From a checkpoint of a small transformer trained on Wikipedia.
Architecture: RMSNorm before each block, rotary positions, no biases in attention or MLP, shifted keys, value embeddings, hashed n-gram embeddings, a smear gate, short convolutions, an embedding shortcut, learned residual scales, capped logits.
Training: a variant of Adam for these matrices, 3285 steps.
Each number is 128 + 24 x the weight over its row's rms, rounded and kept within 0 to 255. Layers, rows and columns count from 0. Numbers have three digits each. The size before them is the row's rms in percent of the matrix's.

# layer 6 MLP down (transposed), 2048x256, rms 0.0716, rows 1195-1301, columns 0-63
111:132080136128104138161157113119141143132126152140152170116131145129112165138131084123088084141147160145114139142107107135134134139139131144169069141196121123130145139127142102177181135136157131
115:125102123109151146128118137113159142112127087111178123100155145129142127122126082119136159096148162120131119104175108121137127122147134113147101116177116124133143156154135091159114111108110132
105:135130102156115147148133103107108129117109096164126157120084146094109109096138118126119118081080125158150158152135096145124131122147139133107151100145120110113102117152097119149143147169146062
101:092169104093102140169185128168151124111141132120132135130129107121127122071098136078130071118121127175134124080093122114135130116140091141139160138126125154137077143114103112111144128117104144
089:069144150121146166114101107064108159136101121119093114102124148058134100099121129126135130140165134123097111123127138143116132089170098118137171151151128159122122146108137120065107114142087139
102:111132126085092170134128125089092126142112169119141127107089120141113139075095106119120129115149131104124107081137106155123105145114124116135101165120115141144122160124151161095170139099129169
106:113174150144117164132128127118113143122117134121159105184125141126117097123099127112120127159095147142125131081150102113147118141093126136145146141144129063100187157107128121139108148130122155
118:125132131128116147137123119111158123105165115164137118120091154141135067186145153121129137121146181166122091147139172099102140113087157153079139158150094139109099125153080116134114138098106138
103:149111114145108137126124111145122120102138140092134124115132138135139119121112129100133128109115125116131140136139134061112137110121139133165137111142113148160128139087144153139151109117138125
090:153117155118132058086153135151116112162128056110143118177162146142126134127156094151084127088129100150099162137134130162149133120119147122129117134141100131097079169149167133161124122155128151
120:136109120151153132146120123096153136123114144128144125125131143154135123105131167131128141096131149116122184151143100131133122102102121147130160101138126092157125119100167123092109160107160137
085:116129123129129146123120125081108145143130150105145149136118130165120136136145103103171102122132080103157115126155079088178142133150128117144150098081132117090102103101083167136118143138111087
128:124114134171099129143123133091121118116140139148073145154098106105108150076144116125118123096128077126141082136104166117154106134125171084105138088119141190123143109119155113130159146132099121
041:136108159135160171141119136142132158157158087193119137116163185155170131095104094129126091123155109141133171089120102144122121187142161149110116169133119167101100104082111156116129151129126163
100:152156094165125169186167111134168149120131157118164176137143148143084096151140129095151126068129115178155070130115107145096155113134148142124146123078143113168144115122124155095141123186125135
109:137140126074199118101109113143150170126123155122104149138122071141083133150117147120141148162146148160115106103119137115141126154145123151099109134038104124125116168126103117153130144131115138
090:101131098092152179154133092149131114108108134144095123104148145150126120105090125161131136129115168189126135145131155149132154130118118113112129129149141140127105141122152109131119100157150139
118:156149136175099067113137135123148097082109158136121109182125120147179119150100153145155123134183123179116100124129170158147126138089160106126141121116131133098100126123075121121093118144127107
097:147149188082097097106111114104117116155131123162158116120137127128088070131103070159126155089144095125121128109149120143114096133125149169113117094125110118125117131146161145134101173133133105
050:128132144158110120167137133122157102077143119075133097137145145151112138095132177096070148136106174139132126078108094125113123127105150116111121126156157172154118121148149101163136131088187103
105:136115138121121127141135090134146113128143144122124137146089119123141145117168121116129122204106119090154125166130125120165112108103113099121101079155090138144125149130098168117132101133111146
096:121088099082138093132098125145161111141145143144142105100146080110075142100121122128130119166131129170122121183115123093120076099118139168119136109131139096137111145136138099105116169107150160
100:140115141109154123118119143134139146105100148128108134130178197101142117126147124096106153159093124148117101116111139097157133175126113168130079146110151136167150127081126105084131128166151129
107:110110162166202166134124136146167136127150115132133119144131134133183133121195167111127132180146129124118155102131136179093133101121125089115130128117071137140131122155131135141161109108165084
060:132122114146136105137162127127116124133144111125133081191125097078104056110121137152143119097132172140138134128112119194123126151135156156138109125080138156085135146175125084133067133155121140
100:120125117093125117129132107166137103174084101182109109105139145143099097131114126136135146120156098135103180115120129108100151182153121076132110140121128123155157148109154148137130124121133159
107:127125112107122127135108168116132121149124103094103116153115143122093099084112138125148106106105095155083132141145135174101134067102117115126114093116129196190096155154128135182110153181168129
108:129135134142114157173117126158159159169097136162142178142167116115127128117153061168152155157093144119172104133110099131117129147118105160122129140119092120075128121134111113141125126142110134
104:125151138119095153151178105166129107138163082121113122138179148164196112139127108128132087128106073158104120145138130135119157133161103181177111104133117167099096137097144128092084142148106145
095:119132115142075127121121139056068131116079155122095141126126154065112145151108174133100121175138146089134122139103111136089133143131134125123131129113140100146113123121132137142141164152155103
112:123135136140106144123152112148130095182136130096148124134145150106140135150135118127137161135182162121118197127140170109140104144116161108143121134071107181151085116073148126096092122111149117
062:135076119132178139162134091143128127169148141168111113128140127132155153100108103081107139122122146159127109098145121087128114128215098120160153102126091160142124121140127121128133121135130124
101:083137135099127170119114102119108110124110078118162147141119150160139111132188115109105122146134151127094128117099154152176156178152109103157103108103126150074170131122094118145108195133116145
096:138132112163144138141145110151128123151107124143131153140133119096090134137165129100104126100130096118109131124112148128159144118120147121155133140104156117091161101123086134128141139106103120
117:155133131118134141134136130143123113077129112138130138116141125105114153174127093134115128140158133135118131119132103153131129124123130167091124122087124133139098174094091169137095162141125123
106:090107133137177182109103125149129219088132143105115083156121125138124168126079122077093154131124121180111178110131154136109124114091152118144127118134139122136061149135113114136087157125113119
048:144116113103156118133147131135129140104114134145146176129148168138125136160127108113150160144112151077105151110155098177122082173097147118134131101154118141120155088121132096146130110129126169
095:127128122137103163144131108120134142170106102142136159088117131108096116140156103149120127156112152108119132139164140135104158160105176130125130120165117118117095115096130123170110110136126097
081:136168112109146140134138095161143086141156125116145192103115094102158069116138101089161143138140169145204165118144115110157110115160130133143067105076157109103116117119103108164089152146098131
107:123135122118101177143124080136102120149090121109147087106132176125112066099122123156173152115132116175110101135147150139092130155160151128108170123173142129137119145096093140105130108110126142
100:143129126105131117082097143106131108130116109126185091163176126108122091142122179107152164115117110156122087105160086079135111087086167149093153174092149086158129146103134158103115123171134143
092:121148114109130127108144108144158129145105127131149106078143105178136089125101120099160127112064139159102092110111102130120203085123118142127102169109137118133149118138083122117158145106102147
095:109180097099081168142109148101157125109154152126119122109171171166111110108157138139137106113127130116118104121109103092140155114121111130128136133076146158179103148117096073101114147119113117
078:133110128130123144121126133146130121148157147078174117163161121126125108117148166156129153094108115140133096155118093128119096133175161154122088128176100120136161122140135128118181135138088158
094:083143145167122184132141132116156134112186114180101137139128132110102142146176133089128133110125098128136117132157142132161118168162125173145128136141142107116145073142129128160159105105120078
097:120193143102109097088131145090101109142136154113123158125141103127150103154140121146190150129120167099121118095133119098091119129111092145128092134133115114137114130126122150126112124125139080
097:174130110136142100123157103144135157152160130140132149089121125115085094090069125138083114119114138099112158118090177167130171129100073115171153120132137093163118108118151143132145121152124156
098:176127145145103077152121145153153127116096114122125130158128125122134174118178148120133124115182080121148137117169141105097111158084185112088136167171064147122117118134123175117176138122122145
079:126115127155088134129140153137124119118124102112091135178154132145116160126080139094140114146138127135142113198143143159117134141129094143117090182120087145130122108123138164121116178079120124
095:148159080142114149152127089141155122096101114132110142124117122120142155137178127121103125157110115108180075095147095165103137141060129108133161176133119129148127147086142145138136096125146159
110:121098139132137146165147158121144127102160136145149169127102161149118165134119115143119127132161134113117107126124127123176133167130098095139099126176142095106124151151079100146182120081133152
094:154141126158102126144133080087097114137133145161134164119083101170118163122103116130185141116166137140173114118153156128115077134143120110142185127130160129119143124138170124141188134139142098
110:158156134203067103129172108106109103127133172122140093156143118146117109148107120153086194092115111118110128121114140119128180156130128107195131119120092096118139143101161118105118078110094123
096:118132168121150141147133143150140165105145140121159178110174093148113126104089127117179106120142144103141133065102126130115127114171128144119144119141174107113118148085112130142110101116113135
088:109093145109175112121086118190160148120137153130172106116135143112109112166146181107144142136193120136138118125094133121118164130115111121145089117141138129133111128110160104135134144089144105
116:126173137131129104121134137139139143107123110113090142115148175147153188154165133127136114129150099140115133120122085143117150092097121101130152097089138114118084122128145133147128148088137176
054:165097136132107129164092137139133143135136113156114110130159138105107145086102114101145164101183101079121106105115149159111126156121124129100128150154110114157110124148146148120147133163117124
113:108114113154095143154116118105102140110147109158143121118126138142102166164139095148138123138112094119108130177159128112136124134141154136106117175100116098155114097121131144143149123128136108
061:126155118113091141086102138126116112167153135150111132126158152122146113102110122156154146123174119149150134137127069120147106114146127115139082110087130109078151174151094128170107094127123150
045:123159145133109123116138095089047131125103093115152128160118123114100074111096126108135131149164116126176115167141132156135122127135099080066139129162174127158144142099146120097107097117124109
115:106112133097128163167151107149143113094136145195136106128103145138134109138141163147118126119108131129164145080127153171107153122137133096146084144135143150131098125079136106109126136115104137
116:150150159146123128135142133123164117116167079122083159106133111179127122143140089159119111132098094142158115094133131139175130120135167091160097143114094116135112121141076105122181102120127141
108:140120144174101139139142154112138128119120104159134152076160096170110183113139125125145105147136143103154141125092143145163126129139104167176130121145136127138173137093133146129120135131140141
101:151145125127130089099128123131113076151144152141137116142144121167182118085124187118121102119130135097127085172142142121128140145102121144139113118150137145081121118122139139142111071106142141
105:146152113196101097091138133099110130127112161113138128116133146082152121126137153139111155137151142119146129135126116145118125136155107084156120126102095136150101140112098129107141166115131144
099:137122101139132142143165141122163108151162143131139142128117088123108118144116115153165140117104093117108148155140117145101138147137138183157145120155122173102083137113116150097125171067109144
102:128158123091106141128142097102117089141114155152157122118100142129090099153116132109122133136115147152158101109125106093084112170120134145086102151102134124149120120117135167128132155145125119
113:115089155183133157143099149105119180128091136109050142127137104130146137135133104166130123158125125189123141164111134146100118117128124135135148136139114127186086118117080132127132127132126133
105:132114113132138158142122140106132133157122103125123125102114157161147093104111134112138155115121141171163128157116116136155132139113112160135119105096132149156144138112170126101131132117126142
120:114143114104099148117124139095101114152099096115111139160125132140127126077149097109161085122116115139185111133084083128182153099168073156148108111139148151153130136104128121146140133161129131
097:149132142152117101086079109091105105149120110070126114092108138132123119097161158130139109112131099124132090133133129120129134087105163137142104106094123135115145113097156154134103115129125110
111:149125130150140121123121133111130125123094153121128116117115129095106111154101097133102136096106132113145163090147122099140148113118129111126127109084169172157160119104138122110150122167098196
110:146107152140110119141108133122127138098118114124135113192123135124165136119087064153145093148115130113116105127141104141104100147134145115145124130167152120139139141146140120116146136140078121
101:078124119152108154191154121165207120140131108139108129129113156147143151119141149111124145141133106148109087118119085140151112093149146103131115123139138164117100126115160120148089147111161117
052:131128123138125141144163147135137136166116116105112107133138144112122170146143149128140173168129110133109117151139076094105133134080180124160134108149122110158137092106135153149091144114139114
060:131130117103102127149114122138150123160133113115138146146156136138135150105128120134118125101143146188149121088126096163153157146094155136122118142153138086140132167124107151177125073130135110
053:124092103093119117112111113129121132171162163121135137168137096112111121093091092083136123116140115129122135142124132098115147136133106142148140127164107133139174159098114131156092149154092118
090:063127154075162173114095139090114131160164090162121129100092108127093132110128121100144160126151157112125122128176150112165086133148174113145145114166134122108125131132119113134113149091086124
109:128165119126092138170165103144145086080100152097083152154118137138118143141116120164074104146159121155100136119144142134131120171158126099161177090104124135100107174154091123118104142156124138
106:150090099152101136156137104152174120097131137122141147125103134143131103098102156132120097128129123123134115131110138170151144137091106157120140148139133109149101095087138114147111083171130140
127:152130127123097128093124110102119117113152092109112131106129131098162095156159126094115141113118116121130170127100108098084082149124179145141115103103152105150099124133144148153132147149105113
109:160199129057148080026157101077143135124140134123129103124155144166140121108137099078091163151123130108130099098138095134142098137128136175146161086114098110111125137125158127126129105152147152
092:104142116125136154161124151113139124156132119125102176134082139152115123135116131169107204131148123129155124140169081129111124136153148146166095159139123145112154113158135145114161098158129109
117:109093142155117139135111124099108141121124121162139123111101143110140095110158135108151138128138160119147102119101149140098141106114128150119166118136129106094132177150110159139109121098125134
114:128119110138129124152132129141151109160129121134111141161132106116169126118146184119118125115117127139132133133108092092148114121165170127145099156109145115153146156143128114117138125156139112
081:131137135144127115137134134104147135129136138168162130153165111146125163116136139121112104174146119101141117141107104118098085141130135144152136224135132091162101086095127159096157111110107109
096:088112119087154142169109138082121140128134085139135122132103139144138107145112137147160107105111150093119166086141087159175158108175111115155111144180128136070134130104167128082099148138102107
114:132156122113120134150160124140118124166128093158151127101140153146166117139125147143173116113115127098152135143151110117131150147123170111127111117154136105109122102138158138160178139101145108
099:106132121152107134135125132119127129115145146138145100168120154117116135125107154104067092124113100132105105111125137142140143147120141171138141098176116157106111107090161124101096126174082140
111:129126115120119152147165130122127129148143142120102110122096111112125096148092125130107180158137118130081158133141167131152105113113126152114142090124137122105136133097129099137108078134103112
059:103158165127122065104152171072103125098133168146161112199101114111115117115175179137069149125082189142078162119090118125123134152113142121147137110116109142111162126107115126116098159117114137
110:101063156096154172106081153135143137098114104102185128124133104116161092107112094139098152067113114169109121113156080123164134153162133130162124123152124064116126173106111107138162110116141165
100:110151098165121146154153099152211149110110110116105129146129089146148102128129116093099071140139153138121126097154142151186147139131107119131122133128123141141121149115127090110111096121160129
103:127124124119150129088100109109122151141124117135138110094142144149116171104128137121117150098158091128136152091161083102194115063107161131133088142166160116118098130096109133142160143158159096
060:157145126124088103106135109155132105154141074114124161124173128134100174151119102119115075071149157132118154093123129126134146094104098122162128123147124146128123132134146156132098142152136118
096:119125144145116133103123097069093116145143144122149119167104171121100105123141157096101124169121123118121090158102122112122121123144136127152131114116125135155115140163158106138101131151115117
063:124187158124180133103120098135107127168127118111144110158123124065139129152102115053139087139106102147102124123173106122116142121165145123091151100127146143112088109166096190086133151123095140
113:127125130154124135135145120129123113106095139112142112186110119103149102143107136114143137162155125145138108061112122148127168116134119158134101146138088078117096127179116103115114139172119150
120:118118132158142149148105125119145122166096134117135128125141142148122143108115128143125126136189147139128143131120091126103133121092118148120156100121135078089147109075129112089126138154106139
107:127112132135124131137125106134120102129114115104134124148137096131134131109182133152160155146146081099104121158140164107099154116121151142151134134130124114144119162152076091122152094100072109
097:131139167060085143125140169104131151157095123144144115183087127115107147161098108155122131135132113095118143123115118147126147133127128151125155108120146144134127143145161143115120098134140086
107:118112150115149128107112129080098129139144133155137147139130157127159152120120153089124132166104149161170118126147137134088120153149094109153137141135122102180146138117167154168120174123150143
116:168166119099077096119149108136111094143145142137154131145141154147142106106136203147118154083111145120111168149102151128125109099119156157134141125152115124182135115117146116095126084165140137
104:094121130136132142143123139112097129168151086058104119126133127083078172135133160083129130121131143166129126146168096185099120135097115128139128162096116114111152134109110141127114140118111145
103:123111132076086164149097121148124124177152125156148104121085137130127165156129129112132071121174135125145100104137122115117120145095121107116133118143112158132150135145129129098150122087129158
108:122135157113121141127136131129164144111133167132160116144151107137140124137176118148133159124159147156106112147095191119134139123124114170118109133097078148118126102131127155099115155081106129
111:105173129110117131107108133120115111125142120081161130102119111175135074143120176111163101132091107133151113110124108091112141106110072152152131147131140118170151129125152138136129102166153152
# layer 6 MLP up, 2048x256, rms 0.0776, rows 1196-1302, columns 0-63
111:135159099135103141126141125100115121114127137103098156127147128138111083125150131123157108098134097125116124107124141163135149129106161126125143130107121095143136076144157113131133126143156082
099:106150103129163139105153138121131130192121104099125121082126121128103113151130150130108135114124109127140161123123172115124126138104121077064141103166114117138135109124139145158082130166078136
096:118147116162107086123130106126132137091107139075141112130166150154123163107163154154130186112102099100121161117137126164109142148150140123124140134197151100088095139121137127140100126100111122
108:124143119129129135089114105078079134132212152130146119074105133117159097090201180105145111143161095122113173090078111104115203160138138090135120142117126106105149101113134122130108124134118125
099:121103137081143136067103158128119141135142128153109095131167094122112150116139159112138152102130122060143206118083126112149147144150181087060099148134172109134166130162122113147110126104084156
106:126168078120128141129163048099070089111128132096112114120106090163171149147124126150136123162132097150138160147134137153127138109125155110125178145146149125144086107117130099135089102074111128
108:112122135124124160100114142110081148112092145109130111128144108112150109091124150094160138143146187126106123148111123128119135156153082123128112182159142097140157126143134098116144099135135143
105:159158142144118158111103119139111090135153204125185135141118118110169117106125138177157144152103153133081144129157162127120124099125127117123154101168147140096109121129140130110168077134082116
089:114106168160145077064118171130122150132160100133138124128118116110105127111162133118195169139089122138112149148106163067087141119106116095124110102099129102136106127103202129134142118145113122
117:140150118118103135131151071112108112142135154088109119104139107170140169125133106144121124099145140121093132140104145118138143133142110114089141093091121062113136082129176135168096126102133140
077:079105115063167176094089125117104207131147117150151099137118131129138118114128142133131109118116149116132113113140097104136127161111122151158142161125102101140160104127129157131132108127140164
124:133170145107134132081124112089117113128125148108142141116098079132128110118117122113122140127129085128135152132108119105119119120081147119118157108149158132159163113108193128162147149124134121
055:116170119135120129096175134082067090103149153096136147108134122122137124151154125119147137120099113079125137152117142116137170143135143107101131112151167124120161112169149110127157137123116154
104:117125111127088127114170121124131122118162107125131192102158103146129090139157119098139152098080135104086122134110130118137149104140092080119136095130121154119130128116138097098103124157125155
108:112139149120106139136121098090100139096172084104087145107134105110126117138135127190109099180132130089124127132110111147086121122160110116160105130113132128140172094122158109084158120137097156
091:136175146133118117121153071104089106116143126136139153125155093142133124121119162131144128172095136108147178119131146093107168146146137097070125149181131155108120094160133122144140080140130168
118:122132159132112114110141139137128154178177150110100137135184093121158154141135147144124097128107118112109133160142151124145154113129091115084153117132116075075136116129123106110078128124091136
101:159131135162127123132157125126131126083152135134171128141119110120150114154103135131178116136147125119144125150123128145095129107183128105122138106146158064117175137179131152112095148139125118
057:136205109160082108122147111115083130127172160101120148094153094161128133122155146165154108119116138093138163144109147114111165169135116133102139137130160123115113125136152119118111143139139135
105:100116099119120096125135157103097109133201123074121116101131152149140108158194148143115108090113148141082100164101116134118148106102133126119121096094138084111141148154145126111072134081133136
092:110155131106113166127159095135106088121154134139142107135135147140210157176106175116133120166082113119096129135129151121093167173121102082140129151128131122121184123173122119126160101117096115
098:099141110128117111129136110112130127128115102104121123159123139089162140150134120107105107092166088136147125199140102130108116109122156152164117101078114117106108116223149124151100118098129110
109:128141134145137083108141120122119101078122095128122126097139135186143094111159158180127107117124172131133090145114152170177102120127110151142121164148159106152161160136140081160084137108105152
071:143185110160118123073161113072058128098168166087135133096115126138188114131165163129123115127100140105112175161102133116146157158158126113090147128139153109118158110149149098170133114092115143
093:125151151145158146133108123114139145150099135105154120130145137128157104150113126164104148131140113141125155106146139145127149149152095115104178111110141151168134084120140085185145122145103137
099:137162158159132120110118145120124123147107109100159116109140118101153151178140092147151119155109149133168124157097166156129127102130163115141096101128106132140117137148117116148164139168159125
101:135128126125098100124140135134115127111135142117148125107125116113137103069172132130151153123111142142102141134145156130084157167150129072122145094135161127166124122118127109087161122127147152
104:139161159120093147126131109122119112157155147105153140130137092135123121125128127126127153135112155116158192114102109116134161132139129137071145084113136107139142123135118112135165119100099132
095:133108137115171115113107148077121144117132121145106158109127104152119102140128098152112111098079131130106135104096133098079141117121121094131136162126116126094121133147146153139126147109085155
107:123141135142093120114149108126107094118150115128118173107141083173135131124113103082129106133098155116144111126131166094123147092088097120087136133104151133158118111161113116120079099164131113
068:158174112123114116102150149113088105119168153096147144126142117141171097164145160121167135148106142102143170116117118105094183155142110108111134120157185100116152094173132074137154118099135121
099:135147108124132145124125129140128124115128124137143131101110138114096148165136167089190168179070114136119173152136105132122122136119105103119102176142121100111168128104144086122149128132103177
096:108110161126115110075134132071088109116142167116097126125130113100157123115114143124155147135130111132131160160140109093113113128111146154102196170094149093128099113123123145128142092143120113
110:124149114121118099112117105109100160100140123124098164117164134158118135140132159143141113138120155099128191138114108113120139130140152145084112136146163111095138093157129155172128115142143100
112:108129125136115144081119158114128151114167153113070129103120124121129116178117130087083147134122158130115140120112111133139117175096130122088132133122141120110110139113090102169134144098140142
069:114181108136110111086117144099086110114156161109131160093165094157134134176165145114129112116115130107093135126076128086160140137131111099141125137133128073082180108133166146151131131121103122
094:124141095135137107116130156126127133107127109145135112129174120157165180138096137119120172108105104127115099167105116125152102135170113146122132138104168100113119116152114146122117158126128139
093:124122112103144135110151115132094133086158138090126136101115158142131133128161168140153134102136094115142179112095143103166169142076122133119110162132098099110127104145127133173117079116137109
104:129134100119137097122125141126119119106115166132159146133154149158132153106124105115120130129136115118120132143130114100121115130165078152133120126142135154138103074150156125091110121097151131
097:131109143155133108116116123119113153076156103164130199073130118168137118110160097075138103103094171121068123133153144111083176122167113096146118178127143118104096136097145174105111114126120141
089:147099137134143140130137104128136117132110144078089095131102113097128144152127155145093134139125151111148148169107179162149101138131164145114163111139124135156112110158124128163096126098121190
098:159097110117116140099142124116125127114147100111146142125150087127152163147112111112161171158060110136141125118143125152126109142148166153127125098106130122124125159121141141126119107146158159
087:105171105130114139117107123130097147135178122143125112127127092149203096141144154087162133138128108121111141126085152098117143150141102130119123121184175101123130061155133138102108134140081120
093:115102136143096115101103170114135145108131141154119136126148099130118148135182153171115133094130113060135112113113127118144138180143163109042126131161117137103149119153164139133133098094114152
088:140098161130139108085099145136134168076120088156136091141148122119118153135116160139156099109150101129123167124070111143138133108161172101132134134154094076096139128112143138174151141118133154
101:174154115146085090120151104118111124108190120124106117119147122129125109123130177119126105135136154094124160118102125145129135113140095093116150087172107157086128120170127144126108148126107125
098:112119108107137153135103139134131136155111151109174121098164098146179109114122138164111147106080150150110099136105109109138114129128118101114133114116162117122122140108110133120117139098137161
081:135121122144114113092137109099059127064122119125104169117164128145149158113150151137111114144096107108137172081113111076116151136148116111104114137135141088120125104110168128136110093110119125
093:107127150131125128114117160118121131125138130136167132087153114151132125115137152154119130101120142121108131159086157151134204108095104112136109134122176120077169111127157152103146107146133148
106:122122104109065131133093162137114100130118138118101132109137131124116105134120130130142118087137107110094112121103096116116146145159120125129098129115142072142170135156134136148120137144096150
091:103144145095101149101119131137138138104132115121092122135183138095123111128107131129109141119125102106125139143114103127155157145103115154125097129131139113091156151145115144124153117092123130
109:119124148128107121118126155126107140136157157129100130068181136157168098109158149102129139147134132113110121172136134169150123136096127112068176134133140096115185098148127147132080137112074123
095:153150092103106160100128117139130124095110124116113105132149137138158165118146130147147161084138113137144128119119133162156114141098169109136125117082131116152117137150111095139109153112158127
083:151121167119103089101121108083117133168115183076136148149119131145114126123123159088101157138103189096146168142120123092140110130183133137116097121151189093133156124212128177141128130149150169
109:132155128157117102131114133066105155138138117116120115103114116146112118165106115165140144081122155116047151144112135126140136103142118114124135092118141107090152106125142169112105139090116120
070:148182112172099129096172127154088113111157147112134151108159123136156126169140146141131138140123108080124144146108156108120166158130154112116120102152172112100138069160131078128120111119151143
107:120136119117141111107121103119107137125125150151112128131135128151152147121124140102132119123111114127120085173110135123186135085141083092136154151113100121105100164149113141104101141111078132
065:137146125108108124117158108093070100084175147093115146101175115151121125130156171138159127142105135091084171118074136101128149135116121106099150141151152093099122120148140132149122131091105150
062:133137108135126115078167126098102118101185186091162147107164111162132159135148144132133104105128117069109116133098136086118147150115128137094153140149150102122139087126135112121124109101121117
118:103124090117116095126141128112116128118123172108115142136161119169166144156135118152137146160098153096116150099124095118138166103139133078105126116148158136101130138162131116107144119112111099
114:115114104135088119117142115139125107116165107131115138099163092189136121144169160138102138137113134122147101120093157125148141123119141157109165148127140065116179129152098132143141116104124130
103:115151106088128145119133089110091098091111164071121174131106140135170132162118139127127106137120139106100167101122160109098139133121127117088086082132143129155152090147175138107148119160160120
101:153147142124123107089136153117112148146156133135120133117112125111133124135154158121136197134138078112127126127128107151126135123138116148140176097155158110118151118147144159129091148135123178
109:177131141150085082131143122123124134084132120111125137069124129110148141118123135116127168126108166128112167132081122137163137129156171116090124112111120136144100127146084093129136153098144151
098:149146103087099131125147136127109103116130108124130116112136112169128145108150126153129172113133159119128127131152172145113138187107116164116139149113132090106111103152142154122154089137101141
102:099145128083125101106128127145141118091106092139193138093150130140115132155148100127134134102109110125133126119102151136131129120124105044128135113125165148145118151114178156113154128132104194
116:154134109130089110104129143109134148087149156094120145095157116129145127118155118123118091156167092121074136154134118070107155154119075140087175118103143076116124113148138094124119136091129176
104:127113129118125139143119126111108132100153125146173117155127102136127114113149172146138129067097150093153151161114167115135136123137125118116152126136097145129126089122193137157124099147124175
116:157171130108052118141130145083110107137136139120154150141105147136105153130150135118122165159058137122116136116089130118119111112101114143098132110173130052132121144164095108138147131129115140
098:131135101127130094079108130077092090097148125154143117134136086132159128157136162111165131128104162110123131126097115118101123117137120123105134119111144128139161093168168119062135134131152133
110:131148119139103137120142116123107114104127124125081147137128104144149147173122161128158118154094164122102124110105126146122128160134119165126140141142142146123137098156108127161081107136150127
104:127151119119144151124141113145113146139146133095163122077181130157122150115126130146163130166140154126113161103117118140128138127119153136113114137115134105122152063133143112157116095179138143
100:147167112125111113146135075136124107137154105108149111152116102113110148095139153061144156152112112132154182129085133099112153152133089103124134152134137106100157150138099158151120134122084154
057:120180103130102113104182128118083112108155130130156162122140090148140134148141155125150137138133136071142121127109138105109175168117142106105174132158156121110136119139145108140135120095110149
063:141143120128115116086157134139091160136135127089142137129161104149132137160172154142119112161086114086109156135091128105153126133157152085076158135139139129115105127159156115139141112098138175
064:136169095137139114081164129117050116114154135128130146110149129132143114153145124105121126128104133070117143136116150107115147127130121099081157137179155124108141105144164131169105078138105133
091:191103105109137107086121133130121120095158086145145112088134177175087092169112129129157144125087171127163144192118115174148099099167156141130133108115166115127133112130115155183098117149148174
112:130175114123088129113180079141096112112143156102150117121133154171106094157152142116104145107117136113130127109136150142113144114114104097125139155169118164105148135160126152111107135107070142
104:141141112125137138125135120125142136121172103103076167137128128141132133162155151172126153123108124112114148175099189138114155106090123115118122117128114125128172147141127120126136135119075126
118:147147146126110104109112133106123142115152111103092118106135161122125161158126151139136141136148112078130129129107134131135146117136128158139142110127120103115130121164164129130127098124115161
147:126139152098070121090124144105123116107127168139142124141132101192131087156154119099138149120132123104147134132111117151149134100130147145077116114129129135121151044153126104155145101100143125
090:093136104121144167137156119096082109118143120148179108078147076101113099140165088119090156118138129126146150153116122132123133126107142119111117114103158132130171119156167097151127147138137078
116:151142100096059149143128144118096113119126163112144130075115117154145161121182108155117117114118172102096137152073112159133102103093140142113138087151161119128095091108128121162115124100122087
106:139135100113086124108140106104114096087133114126148125120174133104128163115109142153133123070171116114099131128125151138124136136157130137111149180103130120117119129172103150111100119134123113
087:153143093114120134117166080132087136092132148098138161123166130162134148158129116162117147132096118096114149134125172108128169124129092125095124117128108111119160121134147123165135092072126104
092:118125158144104145128088154037120164118137134112109113107118117130111132140133146104153143125133101136152141157133145130126126172119106152076114143143151089093132152131154107114103156110088157
110:159135104150113103074133135134121121150106122060163134085165128142183162161146144128155133118155093101121121107122170119113136116127124100112155118138140095140167092151150116149167155128111135
092:141166113114135135128132102138110106113130138134133134123138122116135166104120153094149122162110180144183149133115083139114131110087113118126082144131135112116148162158089116163154137127154100
104:125145139120138092122128177109123132128134134133131108086123105124102152138100166120125114097159120112109113124119130120145115141148119097089119099126094116074128132123131107118103083074111150
073:129151088144126124086174109109076113096159160109118136120148123158148102148158136159149152154080145078098135136083123141118165142136123123089127141125162116131149093127157084151117076123100178
109:152155154107108117070116140120119105121153104099146164091155115135116159155166127151186147120129111121099135097120110131142146134133148147077129129122163098152183132128121112152152111145161154
099:137169088109100123111148070131130090159144099126093120130197094129147157133118127125098110112160108128124166120153133168183121128127126138136127128088133102139108130125172103127142101118087129
099:100135160134122140108118129086089126113127150116128191131111128103133171180115108176130131126110120118081150135163146140114161095149073114091144157159143080096112129162101131122126135112140111
073:138197109116063113099187126088091123118143149087115160083179106166175114172145143152145120097119124103111166128110145105108167132132121138106146128150172069112128120122144104150114118124112137
093:153136084102128150123132122134124135082145080127142134108114133171123115166128133139125131162102184143106149122111167088147106100125090089133116152190109133100135115113123153110108097139110139
067:137164133125105136069133088096080104112151155118119154095133114145151138160169135155165127099074132084126166138122130119116183138125114116108160112154162103136123103165154126119130115106102133
108:175137139123072139130150108125117109110119121072167149131114101121127100105143149092158125134105163117173126120132142113091180135140136100092113131150162104113149097173114145141141116134141156
119:145140151148130128111137094102098101148122144108121136117145115117114128139130132147126103125152146119134128167118102178084101138121119106113146083114150103117084098119113102141111133124133155
109:105147133135100147108135138134118159090142127125108154085141102139101095125174148116105095182112162114078122127092118136137149106132130107112114155125116141095139151131126081129114140098105132
097:099132136129139152113137131095075139143115128160107119135106083115118145164140097127120166140124154120120143118146153104114149146150094087120154148121149122136141141114124122114126138126134163
107:116119111093115133098159127126102122119141107117122128113128141138138103149134107153126163108075078116088147161120169113103164124127083091152177129111129154154133127147153156131117140127125143
113:156112155108118099072109138105121108091140135120113130140145149135135178180156138129112145101130129079104135137126135096148113141175116138108151147140135096132158150163120083121137105064112152
108:107121155107124122135119151145115146109145158070161149090122062130134065148142166104124117118116144152138122133140121152091137112064103106152143150112129105091119138122121165107125110108123108
112:098130144119128133127147149120124122138141135124118145069129116141116110149142155119143128140145120030112117136074172167123169146116143130116139138118113122145131117132120139148122127117145101
102:153126105148135115129164149108116110140137171090166109108127159127150099123122111126108084097146151155147148123169132111129173170123170131108135124113136085154130137142162114145068098146113127
106:114132117164114096080127141127120109076139111113097156100126124160148129131141131128167121108066107096137186147162156119094154123144112092116121106147171097105143138101141143144102143118110165
097:149161143143094150125135131139130117118136177115131104088123107133189125169194132105148125132139117096129129136123157123164151171148145086097143116119158130128186114125133107106112115126121135